Weights of a small GPT-style language model, trained from scratch on English Wikipedia.
Size: 9 layers, width 448, 7 heads of 64 (1 for keys and values), MLP 1792 SwiGLU, vocabulary 16384, 33.1M parameters.
Training: 548M tokens, 4180 steps.
Each number is 128 + 24 x the weight over the matrix's rms, rounded and kept within 0 to 255. Layers, rows and columns count from 0.

# layer 3 attention output (transposed), 448x448, rms 0.0129, rows 50-63,114-127,178-191,242-255,306-319,370-383,434-447, columns 0-55
[[117 154 105 131 124 135 181 140 119 140 141 134 120 143 104 179 149 144 107 159 150 129 135 133 135 128 136 128 136 104 163 175 147 121 122 139 148 106 110  97  98  37 101 131 190 101 118 108 145 131 121 103 144 183 127 100]
 [142 106 109 141 129 121 142 107  70 154 122  99 143 117 166 113 142 184 113 128  99  97 130 117 161 129 141 146 117 132 152 139 126 131 104 117 120 103 145 145 143 170 129 124 128 158 127 177 121 162 146 118 122  87 131 154]
 [143 106 125 124 146 149 113 174 151 169 122 151 137 128 129 105  77  82  86 122 157 132 145 130 147  92 129 141 126 131 121 145 137 162 134 111 126 170 158 150 167 101 128 166 139  92 154 131 163 123 137 118 139  97 124 126]
 [102 125 107 134 138 148 131  93 127 147 101 113 149 119 172 100 141 127 139 124  58 121 107 128 151 160 143 101 121 110 148 143 111 122 116 137 180 111 161 169 184  91 147 128 139 127 109 128 152 139 164 123 146 115 124 153]
 [134 105 143 155 133 154 114 110 155 118 101  90  91 143 100 127 126 133 128 125 160 151 141 162 125 139 143 165 125  93 126 136  91 126 129 102 114 139 118 150 113  59 144 107 119 115 113 121 139 145 111 140 107 134 109 136]
 [110 135 101 118 117 131 115 129 115 141 123 117 135 123 126 119 145 120 167 119 130 131  97 120 169 130 125 133 136 173 129 151  99 115 143 128  95 142  98 166 124 152 145 112 133 176 124 154 140  97 149 145 116 164 109 130]
 [146 149 116 101 109 163  73 150 129  90 120 135 123 161 134 132 118 112 113 139 133 180 126 132 159 132 120 131  97 124 147 101 122 121 124 142 169 123 114 148 126 123 137 149 108 136 113 113 145 119 153 153 115 106  97 107]
 [103 109 134 133 165 107 137  89 125 109 184 130 116 145 123 111 103 129 162 103 119 122 166 159 121 131 122 116 139 100 130  60 142 121 144 137 103 121 106 121 139 104 108 186 174 139 148 124 122  90 134 135  99 157 115  92]
 [108 149  87 176 152 116 151 122 163  75 120 116 156 132 149 106 124 134 122 140 129 115 149 127 123 132 113 130 159 141 111 125 151 144 130 128 126 142 109 116 122 129 172 131 135  90 142 111 110 164 125 119 159 102 127 130]
 [133 123 133 115  97 140 101 144 102 141 146 122 141 113  92 128 126 137 127 129 140 148 139 126 123 138 143 137 171 117 156 121 150 112 167 184 148 115 119  88 118 132 109  45 107 134 110 159 116 108 110 111 116  93  94 135]
 [153 133  98 153 138 109 113 142 122 115 139 107 104 138 117  89 117 122 165 128 143  89 170 129 154 114 136 107 138 166 167  91 143 120 146  96 132  72 121 126  95 129 121 137 118 115  95 116 176 133 158 135 104 116 172 136]
 [108 127 106 142 119 174 105 144  95  87 126 123 116  98 127 130 122 106 106 115 113 123 104 114  97 134 137 167 139 143 149 108 140 137 131 114 144 112 116 116 126 152 151 125 118 117 129 130 142 135 138 141 136 134 138 148]
 [116 185 153  88 144 134  97 113 164 122 151 133 132 117  87 123 128 131  87  92  83 115 152 108 156 160 127  98 125 160 125 130 114 144 114 138 137  86  92  91 147 108  95 150 112 148  88 139 112 116  89 123 138 180 110 147]
 [106 146 166 136 130 140 141 121 125 108 120 110 128 127 149 131 167 145 111 127 117 137 136 121 133 148 111  86 138 134 106 136 142 117 102 131 117 150 121 144 127 112 123 142 135 133 147 122 109 139 142 153 128 124 130 130]
 [152 171 134 141 119 163 112 143 127 194 104 133 179 116 184 126 133 171 168 125 105 134  89 155 101 151 135 131 125 130  96 122 161 164  96 135 121 158 164 132  99 110 107 135 110  96 135 129  91 109 132 137  93  95 172 154]
 [160 140 118 104 161 117 131  92 115 124 130 129 145 148 168 122 122 135 115 125  85 167 114 155 129 107 145  73 181 137 121 131 119  99 127 138 114 143 136 122 113 142 104 157 130  92 130 134 124 128 117 127 118 149 115 108]
 [102 132 153 148  82 152 102  98 140 141  94 135 104 123 153 163 108 154 113 147 152 150 153 125 140 161 131 134 124 128 135 138 159 100 106 114 151 137 108 149 101 103 126 127  91 175 118 111  95  89 139 123 123 152 113 147]
 [153 126  67 155  94 136  92 130 153  89 156  94 145 130 143 126 134 112  96 147 109 146 176 130 127 160 103 115 106 147 126 142 152 119 140 120 168 120  99 139 144 150  92 156 127 140 136 117 102  95 115 124 134 117 109 142]
 [126 146 157 131 132 182 145  97 107 148 144 161 167 121 140 132  92 174 140 127 134 138 117 158 114  92 145 130 101 121 149 138 116 185 120 151 107 167 136  96 161 122 111 140 135 142 148 136 156 143 116 142 125 171 158 185]
 [119 166 118 159 165 136 133  84 137  89 123 129 129 148 109 131 111 172 137 108 130 110 133 147 115 138 149 125 130 128 167 113 144 144 108  98 124 134 129 138 133  85 103 141  86  78  99 132 144 124 166 133 101 124 116 153]
 [153 118  75 150 124 104 144 125 159 124 141 138 142 106 116  92 138 132 178 155 118 146 121 187 111 113 130  96 131  96 103  97 146 110 134 106 106 100 120 145 185 102 130 156 144 113 151 146 135  81 114 114 143 126 129 169]
 [101  90 135 133 168 145 119 124 119  86 105 150 120 151 102 144 114  88 109 152 190 164 132 105 112 116 143 142 161 133 114 145 130 139 139 108 127 105 106  93  53 184 164 138 141  81 125 116 148 175 177 165 121 111  96 132]
 [161 119 152 101 114 142  85 134 163 131 144 171 111  99 108  89 131 155 123 104 131 137  96  80 167  96 145 123 136 122 152  93 147 126 182 131 126 145 161 134 118 135 122 122 162 126 120 139 151  89 134 160  92 133 126 126]
 [117 160 116 152 136 150 135 102 136 111 106 105 140 151 116 113 151 136 123 143 109 133 157 155 136 136 113 102 104 142 120  98 128 140 102 134 121 133 129 125 149 125 145  94  94 112 175 104  94 137 129 163 109 153 137 133]
 [167 172 123 141 156 126 113  94  99 117 167 150 115 135 168 136 105 106 138 127 187 114 137 128 143 101 122 135 152 181 120 181  69 168 142 121 180  93 178 110 145 118 145 130 192 121 139 162 139 162 165 156 114 115 136 141]
 [147 124 179 153 142 141 144 101 135 163  92 156 135 123 102  96 136 188 161 135 114 116 150 152 132 123 154  92 152 110 170 137 116 104 118 151  79 151 145 144 154 151 129 138 114 135 139 132 130  93 156 118 131 149  90 116]
 [124 125 142 123 110 164 145 142 142 144 116 125  89 123 132 123  96  64 146 128 140 122 120 117 114 137 144 114 155 112  79 146 109 145 142  85  91 126 156 120 123  79 119 102 179 110 134 119 136 171 155 112 102  82 150 149]
 [103 125 125 116 138 142 112 117 109 117 118 106 123 159  92 161 126 144 102 152 131 130 149 109 111 121  84 188 104 101 122 117  96 116 116 144 157 134 105 130 142 141 153 100 117  91 174  91  96 104 135 129 134 132 117 122]
 [169  94  98 103 132  89 112 116 146  90 119 144 119 140 168  91 203 138 155 136 176 156 154 152 131 100 155 140 140 135  98 130 102  92 113 160 169 114 131 136 143 118 180 114 140 137 176 154 127 113  78 170 131 156 137 208]
 [198  95  99  91  82 107 133 166 149 115 122 151 160 121 120 117 149 119 128 121 148 144 122 121 198 133 132  97 137 123 144  93 171 128 108 116 155 144 169 102 106 127 165 123 101 138 102 108 155 163 119 132 109 104 136 132]
 [174 126 102 110 149 126 143 111 148 137 144 122 123 128 114 123  99  78 133 131 141 118 115 167 151 115  75  94  89 141 122  87 166 140 130 111 125 134 140 125  99 142 112 132 132 198 183 164 151 105 106 147 126 154 157 146]
 [144 125 152 107 132 115 114 111 109 117 123 131 118 152 134 150 165  99 153  63 176 100 135 132 107 176  83 167 141 150 140 113 120  94 169 117 161 118 139  96 103 133 126 160 106 173 162 166 153 190  79 154 122 118 135 112]
 [116 137 151  85 114  92 156  75 119 122 130 131  94 105 129 106 141 116 118 117 155 171 150  72 100 132 116 134 154 139 119 140  92 132 162  86 156  93 169 135 163  94 142 127  90  93 124 115 134 134  81 154 116 104 123 113]
 [147  79  95 117 115 137  81 170 138 129 140  84 101 100 149 103 140 154 111 159  81  80 157 138 148  82  95 122 145 123 137 115 135 104 126 143 100 139 134 114 140 156  97 120 136 101 186  58 101 128 114 132 142  82 119 167]
 [164  94 120 121 109 118  93 157 151 191 161  84 109 144 150 134 146 132  85 149 128 126 151 116 161 160 153 123 156 158 128 128 124  97 106 111 130 101 136 122 107 145  91 167  90 113 122 134  98 162 117 146  70 147  96 110]
 [144 115 116 136 129 112 145 132 111 116  86 140 129 131  50 140 127  98 157 120 127 151 126 109 124 172 110 134  87 114 121 138 131 118 113 129 121 117 138 182  92 130 142 195 103 115 162 199 164 151 149 155 137  83 121 131]
 [136 109 136 107 105 167 151 130 109 139 126 151 105 116 143 151 128  97 138 146 137 124 115 152 115 142 135 101 138 112 114 101 131 104 137  90  76 140  88 172 138 137 128 166 134 105 103 107 122 116 126 139 114  86 107 163]
 [107 109 172 155 127 139 114 139 150 137 111 140 144 178 146  75 144  96 134 103 142  65 128 148 111 156 109 137  80 101 135 140  72 132  80  78 146 122  80 125 112 149 125  98 109 127 125 145 107 107  88  77 126 178 110 145]
 [164 126 181 106  69 142  89 118 105 145 109 146 150  96 135 155 104 101 114 110  93 132 138 113  78  76 120 131 149 134 115 129 131 165 129  96  88 135 139 137 141 156 123 134  98 102 134 125 141 103 114 143 143 128 168 173]
 [156 155 105 143 127 125 141  92 102 143 139  90 120 153 159 160 140 148 128 152 125 110 148 161  96 151 140 138 123 144 132 146 136 165 153  86 127 170 148 136  78 136 156 137 153 153 159 159 106 152 144 138 110 138  66 115]
 [127 143 102 147  86  93  99 120 175 145  92 148 136  99 151 152 104  80 136  76 136  96 136 135 103 157 111  81  92  87 162 135 123 108 108 110 159 132 138 158 108  96 130 144 115 118 141 121 122 130 102 146 104 111  84 123]
 [145  93 143 177  93 122 117 104 143 143 126 129 127 127 158 189 120 145 123 124 129 114 137 113 149 115 174 142 108 112 136  99 112 115  99 150  69 127 115 127 134 110  93 104 126 160 149 130 147 143 109 151 102 140 161 133]
 [119 169 160 104 140 148 112  67  88 140 132  88 117 149 120  74 132  92 139 154 136 188 153  94 139 116  84 148 124  93 125  98 132 135 128 141 144 121 139 144 137 153 118 141 124 123 155 135 149 104 110 103 116 140 116 131]
 [117  91 123 145 176 118 117 134 119 110 147 119 104 128 107 151 131 143 115 139  72 136 135 147  68 113 145 143 121 126 103 109 108 138 114 125 124 107 131 147 114 118 142 120 128 135 162 131 102 115 160 157 142 113 133 146]
 [130 148 140 103 100  90 117 111 110 129 152 138 143 101 144 146 145 150 146 123 111 136 156 135  93 140 149 124 161  85  79 106 127 103  93 176 107 108 107 185 122 188 139 148 109  84 115 140 121 164 128 139 162 131 131 149]
 [120  99 113 131 146 113 137 102 125 130 102 132 134 114 109 148 112 154 149 150 136 120 106 125 156 138 121 112 146 114 117 121 141 113 154 104  88 148  69 160 158 104 145  99 154 154 144 131 108 109 190 146 138 126 123 129]
 [187 107 114 153 154  92  97 131 120 133 152 136 124 130  84 145 125 116  93 120 110 115 145 106 112 127 134 124 105 119 128  61 142 103 147 125 140 137 151 114  99 156 163 147 130 161 142 142 123 126 162 130 121 154 130  84]
 [162 162 174 116 114 149 159 131 136  84 101 151 108 121 121  99 135 115 112 141 173 168 114 140 149 106 127 119 131 136 129  89 146 145 120 119 140  97 126 147 138 111 139 134 142 147 142 120 130  66 166 102 123  85 120 122]
 [107 170 134 149 124 122 117  79 159 147 128 109 112 152 126 183 117 145 139 127  98 124 116 153 129 113 113 127 133 131 107 112 133  88 115 131 123 158 142 158 110  95 144  85 120 108 183 131 131 134 139 123 150 142 163 100]
 [145 114  92 125 133 139 134 113 143 162 123 116  96 128 145 172 131 105 148 135  99 108 173 141 108 177  95 108 118 144  98  93 117 109 137 117 103 115 167 127 154  89 116 117 106 130 101 121 110 153 110 134 104 159 136 120]
 [163 157  84 150 103 107 116 113 155 107 126 119 148 126 150 131 153 134 138 105 131  75 117 112 127  91 145 171 127 199 155 119 106 160 146 195 171 108 152 131 146 141 106 119 134 142 146 149 145 123 118 105 116 147 121 180]
 [134  83 133 117 143 154 134  89 108 156 139 141 127  96 131 150 107 130 120 110 141 148 117 106 142 147  88 131 153 125 124 147 149  91 116 148  92 159 130 141 132 123 126 112 147 112 108 125 124 150 117 173 119 105 109 120]
 [108  93  68 127 161  96 111 113 159 166 140  82 133 133 125  84 141 161 139 153 102 118 134  98 117 181 102 138 161 161 109 118 117 120  82 133 102 125 169 166 159 158 153 125 152 155 124 117  84 125 150 139 123 141  94 125]
 [ 98 140 139 150 126 117 152 133 152 124 157 138 145 115 147 138 125 156 144  91 123 157 142  91 154 122 119 116 182 129 132  90 123 102 119 143 142 106  89 113 180 115 111 128 139 166 119 105 123 118 124  72 140 121 165 144]
 [140 106 128 127 141 191 148  86 137 100 124 109 103 114 135 101 127 141 156 170 163 166 151 132 140  89 142 169 104 157 141 108 105  83 168 118 112 121 108 101 126 140  97 134 118 121 136 102 118 116 145  83 126  94 123 106]
 [133 129 113 132 157 136 119 120 111 138 132 117 103 111  70  45  85 128 152 124 122 123 140 161 113 119 143 103 124 130 161 105 136 136 138 128 115  91 136 144 125 130 132 134 133 107 148 134 161 117 114 116 134 100 105 151]
 [171 108 105 138 104 112 113 174 113  92  88 121  68 103 111 139 124  92 152 139  83 107 152 112 118  98 163  77 156 128 122 150 113 128 134  78 131 182  99 119 130 166 170 130  95 153  79 185 119 157 166 108 139 127 133 134]
 [151 164 170 157 135 117 139 170 146 147 122 143 119 146 100 145 101 110 143 122 122 158 149 111 131 104 138 176 127 134 135 169 129 141 147 153 134 135 153 153 118 145 124 122 146 104  98 151 156 166 123 143 104  77 135 137]
 [128 138 138 128 153 133 123 118  94  76 109 109 108 153  80 104 121 127 132 110 137 123 154 159  84 138  98 128 144 181 105 148  94 119 139 121 129 140 160  81 148  74  99 125 136 146 129 125 128 175  81 157 126 138 147 124]
 [140 138 152  99 158  92 139 168 126 104 150  97 116 108  92 115 131 102 158  78 125 131 131 133 109  81 144 162 133 153 117 139 103 170 136 109 131 182 149 116 107 124 135 121 132 136 191 142 178 100  98 132 124 126 130 105]
 [101 104 100 104 127 120 147 107 115 101 145 142 126 137 171 128 155 131 121 108 137 117 104 100 152 142 101 120 106 114 132 163 126 128 116 159 173 122 160 121 103 125 135 126 137 153 120 150 125 105 128 144 194 111 150 119]
 [167  89 151 126 135 103 123 120 160 169 120 103 120 206 126 123 101 121 115 162 117 135 128 170 116 130 150  85  74 138  76 158 133 149 145 175 159 120 137 109 113 139 124 140 103  83 130 136 103 161 109 140 132 142 106 122]
 [ 95 105 102 116 106 155 180 163 119 104  92 145 117  94 145 136 133 117 147 150  82 129 109  72 131 147 127 152 161 130 161 171 130 157 124 189 132 105 102  98  81 148 118 129 127 137 104 141 129 147 139 142 139 124 173 137]
 [124  85 143 103  98 129  66 170 107 123 111 150 139 149  98 109 116 144 141 132 125 107 123 150 144 128 144 109 127 118 114 125 129 182 146 120 136 146 131 159 147  96 120  96  90 121 108 115 102 135 106 148  97  70  77 135]
 [104 125 139 117 145  65 143 128  86 148 110 126 104 125 121 130 136 114 140 130  87 155 146 181 120 110 118 115 108 121 139 157 118 110 120 122 133 129 170 138  97 118 131 119 120 194 128 137 110 120 167 137 147 142 159  97]
 [106  92 142 107 182 124 126 133  78 160 112 110  83 138 134 167 157 108  91 139  92 154 132 109 137 129 139 109 109 153  67 207 106 137 155 157 126 119 167 161 153 162 120 139 125 120 143 123 153 110 182 180 119 150 107 133]
 [135 117 146 148 124 136 147 146 124 108 113 157 119  94 149 181 166 161 109 143 113 189 115 113 138 139 157 144  62  54 114 146 134 138  86 167 131 131  78 118 107 141 115  96 105 160 101 146 116 148 178 107 162 130 151 106]
 [123 120  99 127  68 131 139 149 127 125 152 128 158 181 107 137 112 131 140 133 143 180  97 148 151 164 122  91 105 100  90 109 126 113 135 147 105 150 156 170 125 146  62 136 173 108 133 144 124 114 149 148  97  99 141 114]
 [108 126 134 138 128 156 136 146  24 126 115 120 168 146 155 125 164 112  94 133 150 123 109  77  86 113 115 103 129 129 140 109 160 130  82 135 160 152 199 178 138 137 166 128 115 158 109 179  98 113 204 103  86 129  82 107]
 [109  99 134 125 115 112 146 145 135 142 100 157 117 129 133 130 130 119 119 118 158 121  85 116 167  74 155 106 157 145 123 119 132 149 119 144 113 115 116  87 188 151 108 113 150 142  60 122 127 121  77  92 102 140 129 149]
 [148 111  88 177 106 125 133 135 100 111 107 154 114 140 155 128 139 108 107 140 130 117 122 117 134 112 125 154  91 140 124  90 111 139 150  95 116 146 118 107 130 164 156 118 109 105 106 124 101 128 118 209 119 113 134 105]
 [135 187 121 138  96 122  90 114 150 119 120 132 168 159 115 161 120  68 161 155 132 117  94  90 100 137 121 114  84 143 142 134 190 132 136 144 122 128 130 128 139 134 134 111 148 114 128 136 142 154 131 136 161 137 149  71]
 [131 115 114  79 136 137 134 101 133 127 100  87 149 181 109 183 102 159 160  92 104 148 101 127 122  97 128 126 124 189 128 152 104 101 159 117  94 138 158 108 138 156 148 114 100 140  84  91 134 154 104  83 178 166 168  76]
 [123 177 137 109 145  96 142 152 118 117 102 153 119 143 113 103 130 142 123 109 163 112 148 101 133 104 110 104 140  78 158 110 114 148 111 115 134 110 123 127  90  87 130  99 111  78  89 124 142 151 114 128  94 159  96 150]
 [ 73 184 158 116 112 132 126 120 107 191 146 129 141 120 133 135 136 119 105 133 104  64 127 119 110 126 125 112 161 137 139 171 127 138 113 166 152 106 107 118 169 150  93 147 163 151 118 156  89 159 119 121 135 104  96 118]
 [102 125 149 148 130 171 129 148 149 158 129 131 157 122 123 173 148 149 105 130 107 160 127 121 108 142  97 143 144 100 136 109 163 130 146 181 132 173 149  66  70 168 151 109 130 144 153 157 134 169 148 134 139 144 111 149]
 [114 114 141 133 120 153 142 132 168 124 145 106 134 115 117 127 159  62 113 110  82 108 139 101  96 159 130 136 136 149 107 102 142  95 124  99 139 120  91 100 144 146 104 121  87 144 112 115 124 113 136 175  98 120 154 154]
 [104 121 101 111 109 147 190 121 114 125 110 102 104 159 180 103 125 136 116 164  87 135  71  75 123 180 157  90 110 108 125 105  84 104  83 151 175 134  57 107 150 124 132 101 132 123 140 115 131 155 148 125 140 161 130 115]
 [121  97 125 135 131 116 175 157  94 133 132 124 116 148 112 140 152 103 109 110 160 158 127 123  90 139  89 116  98 132 123  83 131  97 112 106 132 156 122 159  93 176 116 147 121 132 136 127  81 186 105 154 128  85 153 152]
 [103 130 131 149  73 129 103 147 150 117 117 112 149 153 147 158 139 126  93 143 124 139  97 146 110 137 141 143 140 123 136 124  94 149 109 141 132  85  94 130 128 131 135 139 134 150 155 136 118 148 158  90 102 142 136 155]
 [119 135 132 155 136 125 116 129 120 118 114 151  89 129 138 113 162  86 130 137 130 125 127 149 154 117 146  97 145 131  95 119 156 119 199 150 121 159 134  98 143  86  84 122 135 138 138  93 124 120 133  77 135 126 142 131]
 [150 125 119 129 184 107 124 168 136 152 154 132 131  99 115 122 140 156 103 136 110  96 115 134 131 144 145 138 152 119 165 139 114 130 118 157 151 128 134 130 119 158 135 101 129 124 151 136 143 121 160 141 137 132 102 171]
 [178 141 147  83  75 138 113 152  45 121  97 116 175 119 107 150 122 141 129 132 116 161  81 171  99 134 133  98 166  70 136 119 165 148  89 112 135 125  94 124 136 105 141 135 149  81  82  83  93 120 155 189 122 175 172 115]
 [113 154 144 134 126 140 128 113 153  91  89 144 161 160 148 119 120  97 121 102 104 112 121 114 148 138 129 109 113 173 109 107 134 103  95 141 139 128 143 137  90 112 131 107 100 124 167 158 101 167 124 149 140 105 134 153]
 [ 99 119 115 149 125 113 142 155 150 102 160 165 180 103 121 130 101 148 102 125 120 149 127 125 115 144  99  72 149 123 116 123 150 119 111 104 128 127 168 130 129 125 135  91 106  95 103 114 140  90 146 122 145  78 157 104]
 [124 171 160 144 138 136 136 131 136 111 133 138 139 129 153  89 129 111 117 136 142 109  84 123 158 125 119 133 106 160 108 147  99 125  99 142 126 125 115 114 123 138 121 148 124 128 151 100 148 126 119 120 127 141 139 114]
 [130 119 106 156 124 132 140 152 136 168 132 113 103 133 134  86 139 137 131 103 130 120 102 116 119 135 130 132 129 100 149 149 122 120 112 160 128 100  97 101 123 105 120 120 174 118 126 124 119  81 139 100  65  94 156 129]
 [111 109 129 114  83 147 115 146 125 159 116 120 125 119 167 125 129 117 125 117 103 171 134 189 104 121 118  81 124 132 125 111 169 127  91 124  94 127 121 103 140 127 130 129 145 147 139 100 119 157 112 135 116 148 151 107]
 [ 86 115 110 157 103 136 106 175 166 110 128 136 127  92 134 140 138 160 161 141 123 119 143 149 155 174 148 175 184 116 139 137 191 108 156 133 117 107 102 143 128 134 128 121 113 138 134 131 141 101 162 104 124  98 127 118]
 [131 131 148 160 134 107 147 114 129 119 121 143 115 109 150 138 169 126 146 151 154 109 130 131 128  93 153 170 150 119 120 120  86 117 102  88 114 152 118 115 145 119 146 118 133 143 121 124 158 175 148 151 146 140 135 144]
 [115 183 108 133 165 150  94 117 117  91 139 152 149 161 138 102 123 120 127 125 189 176 184 143 114 105 115 117 125 117 108 155 117 116 144 132 141 176 122 135 147 113 153 121 163 160  98  74 162 119 122 137 161 118 128 124]
 [122 131 160 100 101 100 135 139 139 120 123 113 113  66  94 115 114 126 119 141 130 118 114 158 112 119 102 155 149 132 126 155 157 170 118 163 162 127 137 127 102 173 125 160 106 144 137 134 154 118 100 117 157 127 128 156]
 [131 121 126 131 167 122 109 131 115 182 109 121 115 116 142 105 134 101 104 142 132 142 115 102 109 146 161 123 116 101  92 160 142 135 121 109 100 105 125 145 173  98 202 137 111 110 191 150 177 141 167 119 125 158 114  50]
 [122 143 133 100 113 121 144 134 140 141 142  98 129  98  85 169 141 153 137  90 124 162 144 118 158 125 124 130 134 131 125 113 107 154 134  84 141 144 113 114 119 115 118 199 125 121 123 130 150 104 112  84 140 120 133 138]
 [111 146 133 122 107 144 138 111 169 138 108  98 148 141 162 129 128 131 124 132 145 126 100 164 147 127 138 115 163 100 158 163 137 109 132 131 110 109 137 137 135 128 169 135 149 138 184 148 153 134 122 186 126 175  78 147]
 [135 150 120 113 123 137 115 127 131 150 107 130 124 122 104  99 126 119 116 112 123 133 117 129 119 100 108 126 106 129 120  89 129 162 127 121 116 113 124 125 104  96 131 139 141 106 115 155 153 133 132 179  98 148 115 107]
 [124 166  85 154 121 118 143 133 132 162 125 167 153 134 114 120 110 116 154 130 137 129 169 147 151 153 137 177 139 139  90 134 107 151 144 140 125 146 172 111 131 131 126 138  97 174 167  83 150 130 132 157 146 137 158 113]
 [155 123 116 128 136 131 120 165 116  54 164 140 123 157 156 151 153 121 126 166 140 135 179 143 144 153 100 148 143 101  99 146 147 166 127 113 166 142  94 126 104 146 107 121 179 149 111 139 118 137 123 139 142 116 148  81]]
# layer 3 attention value, 64x448, rms 0.0173, rows 51-63, columns 0-55
[[122 122 146 101 111 101 130 120 147 166 110 102  84  82  90  72  83 101 127 114 141  67 127 125 134 142 122 110 145 151 107 113 166 120 159 110 145 137 138 117 162 133 148 122  99  86  91 132 155 116 106 100 142 123 141 142]
 [131 105 101 149 134 135 136 106 118 133 157 109  94 119 158 115 111 145 137 123 127 171 115 158 111 140 113 130 105 173 148 140 116 144 159 129 135 142 141 108 159 112 127 102 130 154 143 138 124 131 130  94 112 123 111 122]
 [160 151 167 123 162 143 136 173  99  96 133 125 122 123 125 159 144 147 111 156 157 119 136 164 112 102  96 134 112 137  98 121 143 145 116 146 120 107 136 146 112 119 124 132 136 112 168 109 162 144 106 105  99 168  82 113]
 [ 78 165  87 131 118  93 108  82  94 157 160 158 131 125 106 146 130 130 137 116  86 127 150 165 114 121 141 158 127 161 142 151 126 108  91 159 147 118 119 180 113  74 111 124 148 106 126 109 152 100 152  77 151 103 170 105]
 [120 125 120 155 121  95 130 123 145 162 169 179 129 138 154 153  96 104 157 119 114  86 149 160 139 131 147 167  76 149 167 132 104 137 158 140 142 150 133 119 129 122 146 151 103 124 127  89 104 180  98 176 148 116 133 112]
 [172 152 148 105  97 124  85 162 134 110 140 147 117 129 143  95 154 143  95 147 140 115 125 134 130 122 144 120 180 100 161 148 136 120 100  95 151 132  95 123 124 109 141 154 124 154 105  90 164 150 111 140 172 119 103 121]
 [137 106 185 119 115 130 128 186 131 129 122 154 119 116 108  78 103  94 128 119 104 126 131 122 164 108 119 151  93 116 153 132 134 115 145 137 117 108 141 110 104 141 110 105 124 100 161  87 149 147 137 146 140 122 150 101]
 [104 133 178 126 124 153 149 115 102 175 106  82  90 173 160  92 146 130 124 134 119 150 140  99 127 150 109 139 142  98  95 117  98 129 143  97  85 118 150 144 121 117 122 125  98 123 156 129 118 151 131 141 146 118 139 115]
 [ 91 120  95 128 111 118  82 173 178 162 115  64 128 158 112 157 151 138 109 144  99  73 130 120  99 133 131 117  94 135 115 114 131 127 160 150 121 152 115 136 134 169 121 118 133 151 131 122 140 156 144  95 117 158 135  95]
 [116 113 143 126 163 170 103 111 149 149 134 156 121 118 123 168 130 128 110 120 155 115  91 111 155  87 104 101 136 132 122 115 159  73 137 147 117 151 110 101 139  92  97 138 146 106 167 147 108 141 116 133  90 149 114 140]
 [140 139 115 141 187 140 133 149  94 133  86  91 114 115 131  94 148 139 151 120 146 101 191 120 107 116 129 158 134  95 137 151 161 141 131  98 104 147 145 143 106 107  83 119  93 134 152 139 143 127 129 142 135 130  91 148]
 [120 130 146 111 108 105 131 138 133  98  85 127 154 116 112 125  94 143 129 120 130 118  79 116 128 108 147 116 127 154 126 111 143 123 152 138 106 153 149 114 159 146 105 109 119 103 115 112 115 120  97 166 120 132 151 156]
 [101 150  85 154 133 114 107  94 116 120 114 159 134 184  90 120 171 129 149 137 155 115 167 123 158 141 155 158 146 113 129  87  97 115 107 122 134 122 169 118 103 137 148 115 126 159 126 150 142 132 123 109 131 109  97 170]]
# layer 3 MLP gate, 1792x448, rms 0.0264, rows 0-2, columns 0-55
[[164 138 145 149 150 121 174 165 133 119 153 147 138 138 141 143 101 153 131 153 154  96 125 121 138  81 151 171 148 108 175 127 173  89 148 134 123 129 142 183 143 100 133 114 130 116 108 135 142  90 101 170 110 151 142 146]
 [122 117 132 137 119 133 101 145 126 158 104 110 121 151  99 141 158  55 102 112 138  97 123 141 111 138 118 160 146 120 115 113 155 134 102 118 105  79 114 106 150 117 113 111 136 111  93  62  94 139 122 145 137 126 119 118]
 [145 105 108 107 124  99 146 133 141 182 147  67 131 124 131 127 168 121 137 102 147 149 125  98 107 150 169 130 160 147 142  97 127 135 156 146 132 147 102 174 158  95 146 131 140  98 135 134 136 154 163 128 110  93 100 145]]
# layer 3 MLP up, 1792x448, rms 0.0253, rows 0-2, columns 0-55
[[138  92 129 133 122 154 117 126 125 128  98 117 131 143 106 139 152  81 140 122 130 154 172 115 110 174 134  97  75 134  70  80  80 119 164 127 163  78 134 106 141 158 151 137 129 131 139 100 160 152 167 116  98 135  94 107]
 [126 142 127 119 125 173 120 158 120 132 120  74 126 123  68 136 168  11  75  90 132 102 140 141  95 182 146  99 128 124 159 149 144 101 119 125 155  84 112 165 154 171 100  88 113 115  52 103 106 164 140 137 114 126 125 148]
 [170 111 107  94 138 138 165 120 143 142 112 173 129 141  91 164 121 145 106 144 100 113  77 142 169 135 168 135 143 126 157 137  98 179  69 153 152 149 102 123 112 151 142 116 113 105 127 127 101 116 135 143 131 151 162 159]]
# layer 3 MLP down (transposed), 1792x448, rms 0.015, rows 0-2, columns 0-55
[[155 125 114 181 162 130  95 140 140 102 120 108 107 112 127 101 161 117 119 129 132 143 137 162 159 128 122 134 128 175 157  90 115 133 166  77 129 120 156  89 154 143 119 101 125 112 141 135 116 121 101 139 105 142 113 140]
 [135 143 159 111 161 146 111 132 135 146 117 153 120 106 135 107 135 128 118 153 132 107 109 103 147 130 141 143 108 148 122 110 124 157 142 144 101 128 136 120 143 112 146 125 112 132 107 107 143 157 149 138 145 111 151 153]
 [146 141 112 145 146 104 128 130 176 147 139 137 149  73 112 110 115 125  85 112 105 112 138 109 221 101 135 155 143 140 132 130 111 158  98 104 139 111 146 190 160 121 145 112 150 164  87  95 124 151 146 115 134 164  97 138]]